config.toml
n_layer = 12
d_model = 96
n_head = 2
n_kv_head = 1
head_dim = 64
d_mlp = 256
vocab_size = 2048
activation = "swiglu"
norm = "layernorm"
norm_place = "pre"
norm_eps = 1e-05
positions = "rope"
rope_base = 3660.0
rope_fraction = 1.0
qk_norm = true
attn_scale = 0.125
bias = "none"
tie_embeddings = false
parallel_block = false
init = "normal"
init_std_qkv = 0.0617
init_std_o = 0.0
init_std_up = 0.0617
init_std_down = 0.0
optimizer = "soap_variant"
lr = 0.00601
lr_mult_qkv = 0.4
lr_mult_o = 0.949
beta1 = 0.95
beta2 = 0.99
lr_head = 0.0134
grad_clip = 0.5
warmup_steps = 57
schedule = "wsd"
decay_fraction = 0.831
decay_shape = "linear"
final_lr_fraction = 0.1
batch_tokens = 32768
seq_len = 256
doc_mask = true
train_tokens = 103300000
steps = 3153
dataset = "wikipedia_en"
Each number is 128 + 24 x the weight over its row's rms, rounded and kept within 0 to 255. Layers, rows and columns count from 0. Numbers have three digits each. The size before them is the row's rms in percent of the matrix's.

# layer 8 MLP gate, 256x96, rms 0.208, rows 252-255, columns 0-95
092:148123149090140088150132094119095144121137087117157121111110128127175120113172128126144161150135100153141132105142129122144188126145140144159120131098118102130105112133167115118129122138115133181141112160081140111080128162178109085091114136075113124147154136091146120102130085132109119116
105:126144103108095132121143103112143175132166094138119103167122142130134101119162120171131119120144136115166125134142096149137111123140102142131140123085131121111123133134125063126142174133133152130110149138167169079099113182113115182146141138139128081092132142104140131116137138078101136181
100:139115130123131149075159116134140098105142168145134144098144072144116127133148122121149112102127084107120107147127147127131103097139110151103140184075148141126128124131164137120096102098092141096141127151118163116115143136164142171098186163128110139096103123084128121136131085090143130101
104:110140157101103172057136131155121137119121139105128136108147129129111132092133135126125142156143058126111110113167135162114115164138121160119155091107114101135123150111159150101114072123070124109137108152141155146155163133159171150111109107104124112117185143115117138107134110151138114123
# layer 8 MLP up, 256x96, rms 0.202, rows 252-255, columns 0-95
099:110103113112152122139115113179143134115144144099125110175140121120095114107093136094138104102109160144146161116123128135100090107143094109059082137139127133088132160103154122151130124133140113100090172127176125128147110106128125147132126173166088137088170144126089143105132112133119147149
104:139160130171145180125175129108080145167154127121135148122155136142102122141105091129101113089106114098113082105147159122142149125124145104097172125109159101123070085200130139096100101109144145125138127109135143136141149130154143143110132116122118153117114157134098159112155147136144121142
103:116138156122123104107136120128113103138136124122164087114144125137120111074119118117130148145141081135117128120122155176155105123139115132150127112112112128137110138129106119138129140088124141127117102119166150133108154074132108178076167111165197169102133118149125143154107055151101094131
107:181155141127145158155098111118148112108141128129107114128120118152124143108130154145187091124114127118120134080159134149126080086146115114143101160093133147139151149115089137138171126142159088124115141111134101164152150141110109132126133187107146139166131134082149130134145121181105091094
# layer 8 MLP down (transposed), 256x96, rms 0.184, rows 252-255, columns 0-95
099:115185170163192103119120108137132152110113133152126165155119122076148096129155110148106131133176129097148114150160089132146120154126113132105118088122130130143127142102149143128124174129134103162143126143138081136096110132102095110124109141141108100158087111109115162137085113106085136121
102:100111102128159118114173126100147121091158196092096123144124068107117111125158129118135142116121089121111107096156147151087105118089125172127123105138129124124153080116074108161141116156148133162159102118125118097131157123109106126140129124153121135153151082117121099157119104117109108127
108:089087122130130119097121113067161127152109100085146133144114141107181110147113127104128119159127112100142120109133154096113128158110139121140126137141155104130121106157105129122143123137158111157155135130123134170117120140121145151068152150061128146140140078113097080141088148167128160144
103:088083113118130137135128132118140169125120167133135116122128147143123146158100102132062141118126108140133092135154104115173152132121139109115111107142152131086136144134115153101107116087195126158105143168143103141126100121176164164134136154142146109150177138117134061119135128148142120099